Weights of a small transformer language model: width 160, vocabulary 8192.
Each number is 500 + 25 x the weight over its row's rms, rounded and kept within 0 to 999. Layers, rows and columns count from 0. Numbers have three digits each. The size before them is the row's rms in percent of the matrix's.

# up: layer 3 MLP up, 640x160, rms 0.147, rows 225-306, columns 80-159
# down: layer 3 MLP down (transposed), 640x160, rms 0.138, rows 225-305, columns 80-159
up225 101:518496484494505476471504489498533490501474520475472497521483504450456468523495472534504523460503527483520489499474480506537499496471525499472478432535509513460517491486500557495495492499503529460504465518498535477474489495524464523459519483
down225 097:471478495490506495507487516493482540499523510481491532502514538522464515489436543510501503504472476538485556533482504511509512534502502503505456511475518527471508485491505507521500509505520485486444460501524526506511491504536529515475456472
up226 114:514530472526539496448483484487490538537515533487486508509530459485516496480486446520531484475494464489483461499580501509496490481500466474518476518469491483517495541528485517489503494477493454466474566506530497488528525527538498497454529541
down226 110:472495492504489499523518520492521499506496508510505498522498560509481528520452512516525529521508504487490494566485499491504491476557484520472527538513527510518496469472492506481491536526513492446503471484503522485480473498507496559515519522
up227 101:499485514491533481497509474506561523479495478458497520500536500478473490502542497517522481445500481468509443498522504488527476508489520499505493497471474513482478527535580559497522510506498446452506516519531485479505523487480444485501503528
down227 094:499537545485529475475505512523480488483522497510508497449522500451570543472488500456508565509513537559461508458514511489515531477500523488519457462508522506510507488519483445520485500477475544520484534518489487479470487486489517493492551493
up228 098:533484475448501501490498474488487484488516511536512506510473536487490498467469449492506521499496485536546496499475508467484482483512471510455498523498434503490503504516533523565478493514534503481509442490467502475488472487520509497506513530
down228 101:529492492486496449547535528526547485499487483489513486542485498464513472482501507544525497503530497498521504526486492491515458501503449503518544468515485508492487493472519506488473488500503488493500491598530523532472502476442529494497487538
up229 104:498482457518499521480487491529505495454475488503472512474539457471503467494493497496505522510486463490513443475519513518533509466514524538518492493510521559470469522545495511445500506489478484493508481495504525488537499454458457439469494497
down229 103:506491545494513509493526466488491508495521549496474538461488469518573481498529491482516467462515526510527525514489486526490500468509517501460510521494440490517493528463454503485535479446527482512510506493471519492460492498517525496515478472
up230 103:451480508521498494462489475502465487513486506474471500544473525512470472533487496505496538503506526491543471500456538538476511480553501509531438479480450528489446511525463498503495503495463500501493479483514523531532572447461497533503514495
down230 106:549499529485486556487509459531484430479529523483524478495506494492508528505503492440482490487499498509504525470503530487497519462478512493519546492508493492512536511470538510535466516513519475518504474502499499505504479469468500463499511518
up231 115:466512473469496516462530472516508522467458504487473475489514449491537470502516481508463510497484490485502464532530526533470517495483463479529504494469492496486462524536474538462492527509484476524538473485472515498543515512505522505534503537
down231 121:503475503491477510486541483481477485488515500531510496514512512522472557498563417505505518522538516463497502492493504504504488513498532506498484462516518518494504498545509498528467480472510499461486505507521489455459469521520512526511471526
up232 095:496538523547528526477464477516520496541457505489497509500499489487472523490569451485513532540466514496499529481459507478497490464498511485472492548493535502457510517498517502473486470462501498472485519538508528521498497501520519456519507538
down232 088:500500488492519461505521510522501498489480514482540475490538484520513493521482489478478493471529496553518513467543471503474512541529466497486451527552514513471445495488466467472505495466474520493473481474505465485508484518501516482482496534
up233 087:512507464462498516510488475514494471491479502485502496489504504474518495480467485546504505484490490532488470486516508528501497456501481525533470530522485495486437455516499520445499508477488492499486535514544482511569545488508411506513490543
down233 087:481494486505483506472468500494480522515505462508581508515477529514472539483489496482520492451497484506494488497488562452465526480500495490479497472444478538561499521508473469517513479483506492482488547488553497476512537524511540500523462531
up234 095:494522466519502489473549490508508477504508453470520484531500528469475513522515429513511550506486499507498503472489499501492522508421466487488520492547487495508497487547543496524490500487525510516497467491520477466577517456497479461518487540
down234 088:493482500534505481516469506472485488529539486517489511532509476534527516515506466534461529500519512505475499507497471486521514463523516511502442527498519512516527537498488453498531510470511471491531504533430476509489466528511494526487500496
up235 102:519521489478483502473526472512509510510496504509494499509498495456517509481520510522495515460530524491443495474559529511509506544470485495468504451506479549540520513551525527502477508497482506544503497466533485493562511457554489504555495521
down235 106:470508526534511499490522484499523497542498495517499496497502475522484455478479507508502511519505476496500457500469482489500463474530478462519511514502470567552474490498490508528532483451494463501493485479460461505469532535481517522500462523
up236 105:484533476481430530508484492505482533525483480518502537526493481460497515460517537535474473511507507484503525460507492481538483534501491482500472539486532553519494506534490513481524474535496536549486518484526509448524524491505511493488508521
down236 104:527496508492500490509519510490477518492556506511533475475522517482499505487510519506513522512548470487497514495522520461478520435531504507487520479491547509503508458514527475499513500533496527457520507502457527502458483466504509492536511488
up237 100:529497475482552484482472455493542482505498509520519491499534492463475526464492432526479453513478522513522530504506478513508527504463532463503497476512510544513511491540508486520483490511516487531483448523549503479489502521527499535479514512
down237 105:479495484494495510514497546486490459480501524481511482439470497478465544530511491474505453517501489485500442522498510512495491486448519534476496519516530480469516470545535483487470527530515516550496506482538481487515489520499485556494508494
up238 108:505489492511501501458501474497520505493465497441498513486483445477492488470529527539509483461481487487501525490536536472487470545492505504526493499522489538524512515512568519555517487492520479546488464490470454513532511499517484507523540512
down238 111:515481465485517517497498517504513474529542522525512504504502509491528531484507498472534486505514513486487509503513508487496480412525505507469522493510475504550500530508448512478498481491495509527526523487492526514468520480487532480508447514
up239 105:470443453504483534486522481528515463508470471512487448506487452477520506497472496546480500558485500523545505501519517528511490504494514475519461479499465491524498501484489496453472503511449508501525477441517536511496529516475519513525546513
down239 099:492452512483510483473535514495478485517522505479492517480497518491506539501515525497585514490498533524506495474534497517532495506512491494486487506482454490490495533515508510506499505506471482473522533499571492509512500520515528499529508538
up240 091:500543501532505506470538492508532511544524501475514501525554495458506515499502556501480486486502466514497500523513507495529503482525503453522509492482480497470503499491499499504479459487503507479504549437501478521449494482497522532544560512
down240 086:503548495508548514480494520510548517466481465500535468478508510457460552517490530526482509501507520478475477496483508486491502550497492525487533467485498540518502515471475515481487498533482488485485531467554520499539450556520531469514478530
up241 090:434527489472510495473523456502555536492479536517485500528511516455487486509495535490499505535482457493488529529520466519463490514478488479466493452470510478479538515519474535495472514500527496511505516491472500522480488512561510501533507498
down241 107:523542503483467494496461440462487508521507507468512518537502475535494478495511514526472493495490520490514488476501474502444511577497502488521494536490488532557469507569490498482494496503490498487517519504483518501499497575467511530478474489
up242 095:469456488514472485476464481498555486519483486477493542531518528500465476511495520478473496476490469504479507501572552519535501516497506520506498470525470493485480519495536492564476495511514529512489462532501504454553524461484507523455510550
down242 089:497459483497513504462464518563484509491522473477481513467491464487504505489500472490551461527460495502502530519543506492536484474513469513503454495498535501487487539482467492519511506489513515497515489499432502534464506436487458550474497483
up243 104:441486511477569517500489492511491493533500469463508498499531454486512483462523523523481480498495470485481486503524522540488510513515468457521507470488518492520488453473485475495432484537539456500461474502495509533481502507501476464450498507
down243 096:522511535472475503485528474484525530516509499493472502494508509513504541491519453475517491515509501484464479510453498495498506471527465494502512472513510486465473473519492506513511488533484475543497479459486460514534507491507545485529457465
up244 098:519516441485531493533481475501473531518486481495484513525552469472536496471459490460463515497488530509491486500494510493495510521491505524490455541507508534510521464493477523520489512482442508506496504506537545496436491514526485502477496551
down244 106:500511563489522527502502532475449510497507485520482483519507492507496491448480508473477477485481498482498490497505489461444543504525515496533472504454520541509475517523499483521514490492461519494476521513493519512499476527528487494503534481
up245 100:487481534518484452451516482484511495572461518466459489509464477472496539469494477476482502517481484505476455531501507481492530474513495461486491506535508505519475528513531496522437501521483528480512474488485516499516519475494540513512534519
down245 098:512466534441479519538527545512520498473550512510478464513505494538509500498541477485515503559470492531480476495480485493474521480489544492475531506492531492499491519481537529516493516526535522472506492516472528499553485512493514467523533506
up246 104:466499504466495505485505468465469491523500532521478505501551464434479501471514530515514528490530473520450498518533492503504529490510457508526515510505523479525512556512482472511506511477494525510510497489528555495494507504455494470465569506
down246 101:498522516479444506521508484538466482467480491521525476510491498487544520529478505467517485484482475549478524503516529494492483484557505475494532473475501492524471529501489449490489486506487513438524483475470472495503528460442489485515521473
up247 102:491509473523467526479466489499485527512467496509489511512503474492495484509487500508516463461467526500497455513536510495488535542566500531529518490558491526505479548552504494458514467505481528528464497501502513503524521462506476494503525517
down247 099:517460486493493491512539476538491470514523506489504494524529495508523495491518495488493523524482469503502515483480522502492482413487479467479494475458502514497459507486512480508475528476503472466517505524463524493496524471478515563478511489
up248 094:480475509533519456499521468458508473480479487494480497506455484501450512485496495525473441520494493491510492536489492497493482531506524491518510566497521486488514456468484531517475491467543472513461533501558485474528502464553489502492499475
down248 081:518550502512476546465511418554481516544514514484500532481519495484507537464504466470521493471448480473491511525508495512506506465525519502498477465499487558530479457474506496474499516561501516487506491492470529547493480493484480529517533509
up249 095:501503506521532497464512453508519505523504504470519484507503431461513489496477426511502524480476496474533536437465453526509489473475503458482493507492518509547499508500505464503526502479461490498510500519517480480524529502482513437521496520
down249 106:481542455467529482538512530471478487509503478518504546522534490515471493494502487517483532505503495491496493476541465483473501575517504494477472456504493542530502508560475488509519473531486503516475521525509515497490519536508463467473476521
up250 100:480493432510466509509476478518505477489528497481466484463533448475518479464501487495520483495492467500541519495519515503506523523504512499533466520509527523524529549515472491475516518488452484477537511521469542535460487485513465524476500484
down250 106:477469508500501490484502455506514470507515501523517531500500487520518529510476487504498490492443499497495519474513485489498500403526479512508506493529479500521501490453500492524496488499505489481510465498469504472500522506505498550508541515
up251 102:510538462512524473511479494472509491502493521492500513528506476475505492464468503521461484493481442507488500493501522539511529454493509509504500452471522504547507540517493516502479488487479487513553552475469514470462551521473481533520531530
down251 110:522428504483531515476483496499500510508520494487530464498489504502488472507533483485544502476521531485503511513503510486485536526539471474520510494472478551541511500489516504472533475540484491538496494493514438505528505491494515506507479500
up252 089:496464498505506497506472484531499491472496472497494495502518438470501451430495466529486519474482500469437497472575498501494506538500508529523456518497510501479507520487473481499501538514474477488505504461494480500486482455522452507489503517
down252 109:498512539511462537527461505501497520499505488490465525544471496501513475491502512492458478506466523497512520476493444489434500584521502522544498521501466523564496516560494495499505461514469524447504507495523481512500500537491505497470486533
up253 098:508482465462509525506453497525490515521492496496513517551546467450505492478485509515499465503496472502485503493610491529519491509525489497551515497537497496518473515510499503497535500517444540469459503514512530504505489500481492503453559525
down253 100:503453485477528502462517485519512511504485453514497507497490488498524520500497499487515524490486489521530493487553510461520487427510493511524496482489466487500485482466477482543528496495500487496505515488462472533478521484517491538513521475
up254 096:514506489553505468447494497472537504496472497508537475517455454491491514495514470562471474519515501521454523482501518500477475549542512520471508516497517519502511477487513502477464513472505494460506533448553492546522528449502505516490511506
down254 088:500494474541511480527520482508516521514517491528517495523528490482482499503517574514518527521506496486496543519493517515516488515535524500511511500513528506522491525505507505520515503502518532515527481485484475475510480459469500498463474530
up255 100:508524563520522522513517480476521498516529525479490518515499509509493531492493465466489487518502472518515485506504520525528525442501502495507485541530491502492472515496488505533456525471513506507480538523511527514507498489506485413523529587
down255 090:520496550409460546511450455507495474480489510499500523522495532510453526482477508516491498498472533525515513480501501515473542521493504469538518511519462477513476536480504514539501495472506504467554484477526476499483503474481482459491465509
up256 095:483471475491477475457511510505508516529459501493468497494495467485460502476495491486515492523460483506478520467501524521523503449479463494539453502514529521522476500485533487514480553484456519488496490525510463492448518474498526512468520502
down256 089:454477541513492486490511526504546485506531497477504514471468512480527498517482492473492495516473507508471529520503468526501506495541507489526495510449524536490512485481515494481508475504465553505526480530426506496489523482496529523528537496
up257 096:480526470516497493494505483547492501522484497499496512497503455484532451441518510528447466516521503506510461522471514526505490537503526546502537477537490483467523488480554528500503511502458498504501481497494541491525510494479483497479489518
down257 100:541472527482504504495495479529498521533522503500475436518486533500496507531504472477476518517485479538493524527499478524527515489483523492479494543509493555468533484478553527496539512486486492499524471504473537553463487484480507551521507530
up258 100:482486484511441532475492485527500485507484530510448515513513502458517544496513500468475478532468464501490500475613544521514500512490475519582444480537487517498477507504493475512509516515431469496477538491504498516540487501497484529493562508
down258 103:518457482481515510497533456516493525482528491492516509489469487480508491483509503495513489486510484505484512503514521515520484406523480526482486471482507484487483478462503488508524525465534500482539490532471488516453520466521466528500492504
up259 093:494469492495497535495519468514525458483437462496485503520460511466499451497510468523447510516468484492501464505476490458543493491485529498513487529483504505486474510507491484517513482483534480475503481503476448500549528484501530506493504534
down259 089:489520515462489502513494481472495509527531452565553469485508495456509534503491506484510488483522512544503503526519516495437528514557492504492442477460489507500500514516512517473482493528494504457548533498487516496513499513483481506508502462
up260 101:505513492524461499497496469521485509494474485470465484487501478465512508487528503510463522498442488478489531484479458514476502493526497498498477464496526531515532518539501501471465510457471521550506530489504528494509508477525520505478506505
down260 099:473505497475501462514505497453520473481488506502503478541469506537446498513511449504507483513532498485491500516515486507498517520462500515489552518485473516450506510463546507533500504499505453443467491493552517504485518441477516523526504475
up261 103:512527504517484528487500483476562497514466500480553525507496472492450480503499501533509502470471486475463477505537500477479477536512512466518513496512515508473481508462515490537476513493507500530479434490494482552492519478476480448480488489
down261 100:523465470531517489510520516471516505461480512560508437511479512510500510568521477491490496536505503479527497529481488463514467479526479499478485512490506494493501534554472503530522481513498504484545512471497543486477465512508473514523497485
up262 101:491428518464542551468489467476524466495474507514502473481537519508513531485484475455523533519527473483467497487562531476521512484500500509516544475511491513490544539484482457520456499463512513469472504491494475497498484467514475492501514555
down262 085:508515518464505507515461519472507512514485510527490503502490525509512547542457506426479480485528497497488526512530485485482467547531500514497527476498501487510446516516423511481522476481516512487497511461500491521507503472507443499468465541
up263 098:488512520482505473502493463475489521505469495468529484471497503457501526523534451487494502440508467506521462486487516499510513488500510535482523500503459516494439531489578511507513485509527514537487460516517506495534499502480529469533479502
down263 101:502463527485494509474490497458512489479517510522499462524509464517522474494538513487495484506487470513492515487500511480515516535509538469497490472515491506525530486533498440502541517473499480513528506473515494505475483520504545542496528499
up264 103:521527491492504529508506446496506503496529513506525510514544463486508501471535435569536514470499474514508527468487517502491513512504489504508537474509521497546478512452565486524554478497521478499496533480492482456505532510454540516510527514
down264 102:474472513492500466475505514533476492514488476464478522523478494457561532507524552532531508459505515514477517468504489499498479530525471493495522470524506464480454457533491456508534484528481528482524527537527485509495529492571484452506507465
up265 097:504501480513518520473493469488488515533507464454506503494509511499494476509561518497502483505492486502532519505491503479521500478476510499513497459483499501482512485514502492479531526497478496511571478478525491491464534493524490505473523517
down265 097:459510495477485504515486533437503515563494484501523482513455523503514502503478517493536509525458547464522499495524484499456523508519487495494481484482463510472565544513522487532493512509465568495498462444500530515516548528478505502445489532
up266 085:451474499500485526511501468541528454490468492497480508512473494452498468433487486487503503529481474512481530479523459496501478494489503477474487496478502481474461513502477507473506524517529507454497463481522484491540525495479527486521546554
down266 117:464526535486470506514502493478496494489498519472503509559487487531495476509489499502484472505499500470526485482474468489435493568540497488530468530502493510544479519575510477519508452518510500474504535510517498510488502567473519498503516501
up267 107:488494492457480516497502474523498478535473468505463502459502455488438486481519503500517465414462461474482520534543511492502465501490471513491492471504523510524508519535522525493493491509523444507491522480520519489491537480476477463486508504
down267 121:491487520508514514519513498508513547531513467507517484494518557490450490434505509463488510493515485491518504510491524503483539487499507474470471476527473525520511501500486484498467519528510501519513537485503517492498476519490509509498492528
up268 103:458514518529482537481477482483489491528474516525487475545512513480518514497557476507505489507491489510526516490492468491490497489513510520488497523497481478465476535529497492492490503512494482510540456461503517552526520526504512513549530550
down268 111:531518472461481505530505489544493502451502494514507504484553530555508476506520511493493513555490533526512488503511495509524450477502505484498507452498467506459470520454499510491482526522503531515523471505504464465480467472447487486520493490
up269 102:489488474510525493517465497530507493485458466513491503538486452479491462480509496508462519461490503461527472488454505488506519451502445501482513489503492514515504514507487458480522552469537514543554485531517600453507528479476486473512508515
down269 094:524514507561493494523509512520527527499514500480505492534521518514489490505495481518486544567531491501500505446501493500511457534560486510497508519457487470500508565525476495506507511451506559485533501499469506504518478516510484533514505476
up270 110:523469456487472552513499467504472510509507513518536457496547461473467500474503462546510484495489479503530468492487503493540491536496515520556471493492544511492480527486538493473515538498514484531520492493524455462514515513494536510464517508
down270 121:523516453529485498514479498494506498494475463488524541510464449481525491480478525513486492459500540545513500443509503522533491494497502498520553515493496444501474515499516513530513475451486542489473483540493482505494527500513521456456529427
up271 097:499499506502488509479500487534503492486484474509507495542496526489484484454502509498517492553511472505468475480494509491531475513516484465472472481522529525488484491511516511507507468508458523523473541456491482500474491503469458481532508532
down271 104:529482532455494464500548425477494509513480468471500521487485461482502522523511453513535486497511478475531495495523508468518490403482541519492516502473495519488485480507511465513472498518478515493532515516487498508514498510487491512503483496
up272 099:495422520485482479489508477488541517490513471497482503494495501491487539501523490530495498491507474501493479469499515481508543515526523488499464541477493513536476512496516511542470493451498466533491549483529478514501565480462483521520538482
down272 093:482501486507482552516509521505488503493488503480481460534546457478512484487494484506517489497478508471513483514497479529505468549472504505523527533481525452463490499467515506453493500477482536467470454478444552486463451499556499535476469531
up273 105:500507505521514501488471482489506463502509493487505477528521494462418528524511488518504496468509495459501531483540514471503502515503469468480455459504506560487486512487547490495468500492512454451478509484526499501531493479531475500484515495
down273 094:562476489498516486524538506524488481494490502514497485510500464549516546510451447516515521522504507507493488500540502496501503503468512474553445516511505546461499489486496530504485520478490513518495467509490477507508535517463503553509507495
up274 104:487487503500535497471537461493503529499478497469521475518474487473507502512497469493453522538488500501527485511478446474520475478481523469480528528548508492471505510494501494549484505519522490534449456500490492526541522474541524475528503502
down274 104:489509491467506487532497497525457497499509501498513465538494519505525522475504527492438519508481537511505482460467489506501582497513512482511521511521566519501504496515525470487477518525505487522503515532470536482520469500443499484477542483
up275 097:504518535494527552469501467502473514529453485501458495507487498471511507495468476474477502503492492523501506533496494437538508508465502515540496525528487513502501494528500508445490494508450518493447458454524507531519506511547531516483478506
down275 098:505483508522490461552515504499512519501491453507462515491530509535460509493469486497509513454449481455471505476499508529501482526483500499517473480470507490543555495541485510507472524542506483461469456519519538497474516536516486485471485545
up276 093:506512494502484498489515485511506518489498503436457481456490516506479500522493512501508475518484478517519461465503498503530557487461502530498480509532461522489545490525540507484515480541487519472492501508499472525490520487520473482475522519
down276 098:506473478520504527487510452495500465491506522513482478510478480495533491490444500521494471494489483532510518494499508497497514383535499479507510518488510512526541501489505478478503498508486451491499519485470525525499522513543495524496515498
up277 107:545520515503459514453508478462501504521475476484471490498499472510478514534495461581493453501528512505493434431540519496490492526497490532489516513520503522502507523494527493490518516479492517501477540484535487463531525506509519495527502506
down277 099:479537484511531504515484545526531552511512531510496486508504497512530476506475503487492495516503517518511506504454526499516515457518480483491517528477503526532482536491496489464436487498516485477522516538469543510469498485487504492479476454
up278 094:554509502455500536455519493488496516476478512472423494472522443519516484478479541513507482522506478530459503463500485492550497510525485475490490507499507539473522496483512478532517490475462489525509551521518564502496497477472496470479553520
down278 095:458511537505502461504533481515496492482494514480511500488523479517480490468489443499487518479478479536510493503489484506502488452502502494489468495490484511477499465491525488520456537478534473466444523487426495496512548496515520528473509452
up279 101:453505488501475483505445466498475537512475496486496516486510519487468510492509526534467470517523518472548493506495513489489540489509473505503484497510483468518499530496513492491494524492461538514461476455497462516498558506488519501459574493
down279 095:520447477491521504460527510501514468509536507491493507481510476529513483526477514505505484528517499483488543489550532499490464469529528496485482479482480475503495454471511512510512520483491480499541528536468548491481503483458506488501476507
up280 105:477512519509506502468505471470538473510499491544532485527500501502503519467463536518453442505498504480504498511566511503509493531532512468509550463503530469515498533463515534507448528492496461475474489512510534518448507479478466490458525507
down280 105:524483503497507550504488472504504524517494513530494509498503522507495507520496472499456528505484472472500538474478499535512575534521494515483488500473482491508518519504487483510518539536486549521481496465535480501569481469544447509509467535
up281 083:538505516537498455473487463492535516520466493436495491504522424468514480509477442528492509540474491495570539512491478542543524452463477495515499499468533511476468511481519495478497495471521472513498499531535510494500507503490482451475493550
down281 084:502502460518530481527491525478462484546469475491469514536527513496523489504507484538480506530509489494498524511529503505464508562484469462481503505520504485472512507535475534476482489498503514519486492485500526536517543498490507469476466576
up282 101:546485492470512472500486465498501543485461456509528518489508464499502470474494469535490485508531509530538465506483496489482468551529539505548568463500474523472511511543521512502517512489520505545493502507516511499532511476527481502465509513
down282 100:473510506508496516490497485515500518518480496486525468481495529521425537525484505444482466482458538487482464485481507488488489493501480536483514518509487499531436512495532535471469555515495432469493472515499508524491484512473509525503502521
up283 099:461507526530507452449548479528542499513529465469492496487464511457494459491494472522513530510496489479468529507437490550472462495519482510500483457475527478491512531517502493527496472496531497453530496486539501523489515446517521519518512525
down283 116:499538492479461513500482478488490503519483530460502499559501514524484461506506517522458510502506486470523492495494494514444501561504484503494472527486497523535483505571494489488500488499508477484482488521479512509517467567473523489491477490
up284 102:469481488497455490474471468499486489491437490506494465501517457462497515487494492500466545457509533520479430482504512500496496429505473494503502471478485477484503490514514495512449550511468492469518483496543528507463515485466485503499550554
down284 105:512512463504478526468516519550493454508498493506500485482514525494507503467532477503531480455503497503533505451528507517506503514548464505501507507496512534516472551499483515449476498484473512475539499512469514560491496484491493479516513486
up285 101:529518520507545505459486489476537447504426516473442521462538529528475516463496507494467496523517494516468454506536514494485495513495471488495516487464493518503494510532483506554514492471468469496518498516521478519486552487520492476467541513
down285 103:443476486523458524502504466484485476494545503511484495503539510499508480445543498519512461498538501495533484506500502516499514407512504490485494483482499527537546466513503523510490502484511517533503511505464489490500509508506490522483494473
up286 095:493457482518516457530477484487496443491461469539511429515506469466507473478493460536482477512516494479495512455448521465506499498523507478505550491538539503503491541486502544479484522508507477503482496473466521490460524497488535427518512525
down286 091:515499499490475514524495524495527443491546501491487528537479485502508513494531492464520513516510498483483499501530511517524501463460529534488499526478504518485487472482495543475467506494487544517553517530515468510531467520513506482499485498
up287 092:498464503519484500503515439487515455538517530501493520523527495503478463479495484495516516482505487521516516518502459495523464505519500476530528501483468487495508515509557527518540523491534491565491521500508486511485488503501531529530504510
down287 093:535505502499492500539515529518498504468490496498507477519580487496527498526493522457495477492491500515500497491430488509500494460547480502457504459518535497498486517535526482501530494521471509515473518535442493522492503509514546498550518474
up288 101:499523499497544517516503466514481508524523506517530463482496485451485518482481470486490486492520506500482486511455535455512509530484512532470501483530519507514511488510482515488480540514517568502487472491555489499496542473532486525511502530
down288 097:525476504501493522490557476539512480520505477486517507481509456515473489495489491509517479518503469514484506456526509507547498492578516513469499464487539521517513497508489498495497486488505459522523530476486518481466516483517465542474491498
up289 104:461486473527474485516500477491493501489501461451512493479504479529516480459513494534474533559512521478514445491463539534511491500462500506490473497544451494483474532477500466465504515528517525504483475511483480489520513468502488479513519521
down289 102:506495530474501534532479508509512503529517479478498489436503538483524505486499540488474491534476523506486456485502493494525514499512507465489474500530487488509558460483490508495514493542482508552544488516431455513499505500482505486503492498
up290 100:453465492522477495495491488498508473512524472488510541507497479503512444485543528488492524480498481518461501526518536537504513503520453518539476486529487500495474506505558496459454491544515477508533493506532533511526499482487493486482555501
down290 096:502507499487522446505481511520464536462479472507514511474512516504520525481489459487527497498493467512507479470514473493524473491499469521529484525479511483504472488539500467456487496466475433505469506534489484522489534492527478553485521467
up291 100:486500533532466510492490477466519455499454484499466501492519509492501499506499504492473502526510531498496419486569483503493502502543490524509524486501518532475470483498513507504437555482452533528518490486525559512529525486494479511535546519
down291 092:508514471529506464478492483560514522486498496517507500502509507504511492471529489495525507506493498476501466535501514463538484472495487506513473467501448523473461532492495513471519489520487493518457527519449496497424498479531488504538497525
up292 104:472453505521529483494510488506547489542452523500439507515468513485474505475478509529504507509483525505522463496503561502532481473495529486481508459509545502450518488513501502482394532517472503506499497542499524479514504457531509491477512526
down292 090:528516503471526527505501485568484484500502531531517449495537509475494530528461508535493501475517514505521519499493519515478528493491466471476507517504562497459511515482516458468504493540514505537514498533390507515446502536474512521514505480
up293 098:503504522479542505481443464468522483526523489494511490511516489491504500487481514554490474487494494481515500508494462462495497539496521485549485500479514505468511485471507531555503505524544510478497444503492495511545490498501491478490517507
down293 096:521476473526520467481541495523490484516473498478534496484520558537464553508536496444521468458472520467528523484538518503488525492502476497446507479515498514517496477510519531473521515494518509489448506471492518479492498531488451445517455503
up294 105:471530506495522553487485485515506506517470531494420502476492508463491496504479543521501520482468500479496460508537496493516491478517496512522521472520488503487496494515490495481530497501445496572461524480505549489517478471523518495545520559
down294 101:523517503502521479504523480528460502507512536506491510449487489484490511469478493480542474498498511519500524482454498500483546490500518528504468469494480511522515504490489502486462473481460526550523518464509491504468534463515489504498513553
up295 097:499507476502491543496501495528499496502487493450492474544528526470458499438505516489517458485519497482539489458508526470508465505510459515491431446513488492537465527490497524507486504495431549493498550467458495513490510493497515506487510514
down295 095:507435475488517472505529478502517498493520488515506522479486505506507535515501496469487498510463489514483504511508495504520473440523521534520518506519483473454513496504491495555484480463520435507488490527496468517508505435517442504487476493
up296 101:507455475476535498498495483489497489524462495499496482480479471496472464511489469479474492498490510470498528508494499484546502488497515487496475516511507478494520538472501523521483505518462500510540477490482478544476550512541507424435507520
down296 099:521511490516483501534501478469498480521507495536481485528531518515489526515529522476507492508487476508508490483524508510528527417491528510499508499490493503491498450492562478481502519506521487498520504545474483524520461511485521494533459471
up297 099:500503496493525500492536481491552523560513459488494486507506523470448497469520523505523526495496497545485509488448491546530526495458518493482525486469480546482511500491543501507463488486549516469480519475500527515463514490501488511520561474
down297 095:498498448471485526474490513489488494479486489504512499531534521532517513542485546531543549495539479529533478513481503516527543520467504506462579495512485517498493451484450453499488514498526544504524508528489508502546485485523511489473472458
up298 095:458473504498477501469520496501502458532474488473464513545517522471473505528521513510486533479472509501521478526503517467493504515506472518502478471465448527509477537466514517513466512500446485444487453517461540578529514507527493539492534567
down298 088:517472447471502487483484525483500523481504513516512520490505490473487480487479504515471459531536488514532516505508523492498495519485489507523535498506472506507516470502427477508524495476508456530538519464517512457512505469516486497481460497
up299 090:461526511533487479480465482458526497459499479483552481552482482474482481510505518507518488499512455437467479495525494492513503511546497514528469551488503552519523509505466552452489473482456506549477474490522493478472500496491432517499530515
down299 090:512437540473482530475496502519518511526552472477492498497529538537453491483502493505503465493483495453482456486516508498475504465495511494508515497499498495502512481525496465472499503474505477501523520559516516485506540460522504486479520509
up300 099:512514516538551503468491490462518505488509528490522475522524464485504516499525515528470516514477519495484499504497503536486512534490492458487512511495486530464516484514498488497443500485490520524505519506541510513492527530499500496442541497
down300 101:494523532488538514550514497453463517557511491484497485539520511499467523470491538497526489486506485493505487500476502512507506513518498487496520472547517529491530504498499518518520510498490491504529510488448474519465515448505516487506482474
up301 097:443485493512511495429507477488496482481487503489516494473478493475496488477482488499451511500498502530511469524474489502539507489473525507502507544523500514548499476506513493497468536489521496525490514518502515478440550508496510476555515501
down301 093:473485528521475455501453480519505495497531506488508453481474500505467537509506529500500512539511485502497477532479506515469506492484497490461505471478543484507464435480552538502492521520542454487505524554535534495533504545497470472457490513
up302 104:485512486511544499445492470487473491519508484484506490494507428449497507504493473523523509524495495477501561523483520490493482476514467464519456491521518488497480519496491485519522497507529489486482517509514487504503555480491471460475523551
down302 109:563519585487489498521509523511505510467473506480464484489521493469492524499484506502465543516498527488503523525511482532497491469492499509523515505482479472501511482460548488513527497529490520537481502528520502488499516500413514495534529502
up303 109:490503517516504500443504491476534498515478471497505503513507482437509462470533485554490475552468493515485488502484477508512499508476538473507510484479519530464475461516496501454517517498520482483543565472480505560467544503482473431464504513
down303 116:494509518470520480483509484499502508534503501514503546525500508495469505500513504538487545541516496512505506508478504475488502572560510499479524463440500554523556481607485514515498504520496523521481532489503504547569511528476509491497530487
up304 102:491448456499477543452498499531539491496492487459498503494520451536458482505469526513509463482493466503510463462514477509543503571514514491497484521521522515498474523502485488541493512483486515510511534494458469528485527472518490486490520504
down304 106:496494543477489511509504457507487522483501505505507520520525476517509521493503492481492504483489503501505486492496514497503470348517511518479506505454484470499517523464495506471495502474517477488519507479484487494490495449487487558529513488
up305 100:480486511510527505475530470536485497511429483507513518514477485513515463489518422470462517570496510493551509500488488481470471526476498476508533523512501509496481502559484526466493521463470500560528492478487544474538540492516518495532512499
down305 091:517469503476509508542529519514499470548497502472487492496470522467491557516505516461488517522511538496477481512494480498502502478468492491502491513492525476504464487511517530468507532444503447473494513493487482512479503469486502536524537486
up306 095:459496543525501537469502509514487505512463490496474500509572489501469472503460490514484507455507482481508546497445482489492495477480475470462484479457513500513527519497514544459511521503448513486489504516514504514468485471499459472483520537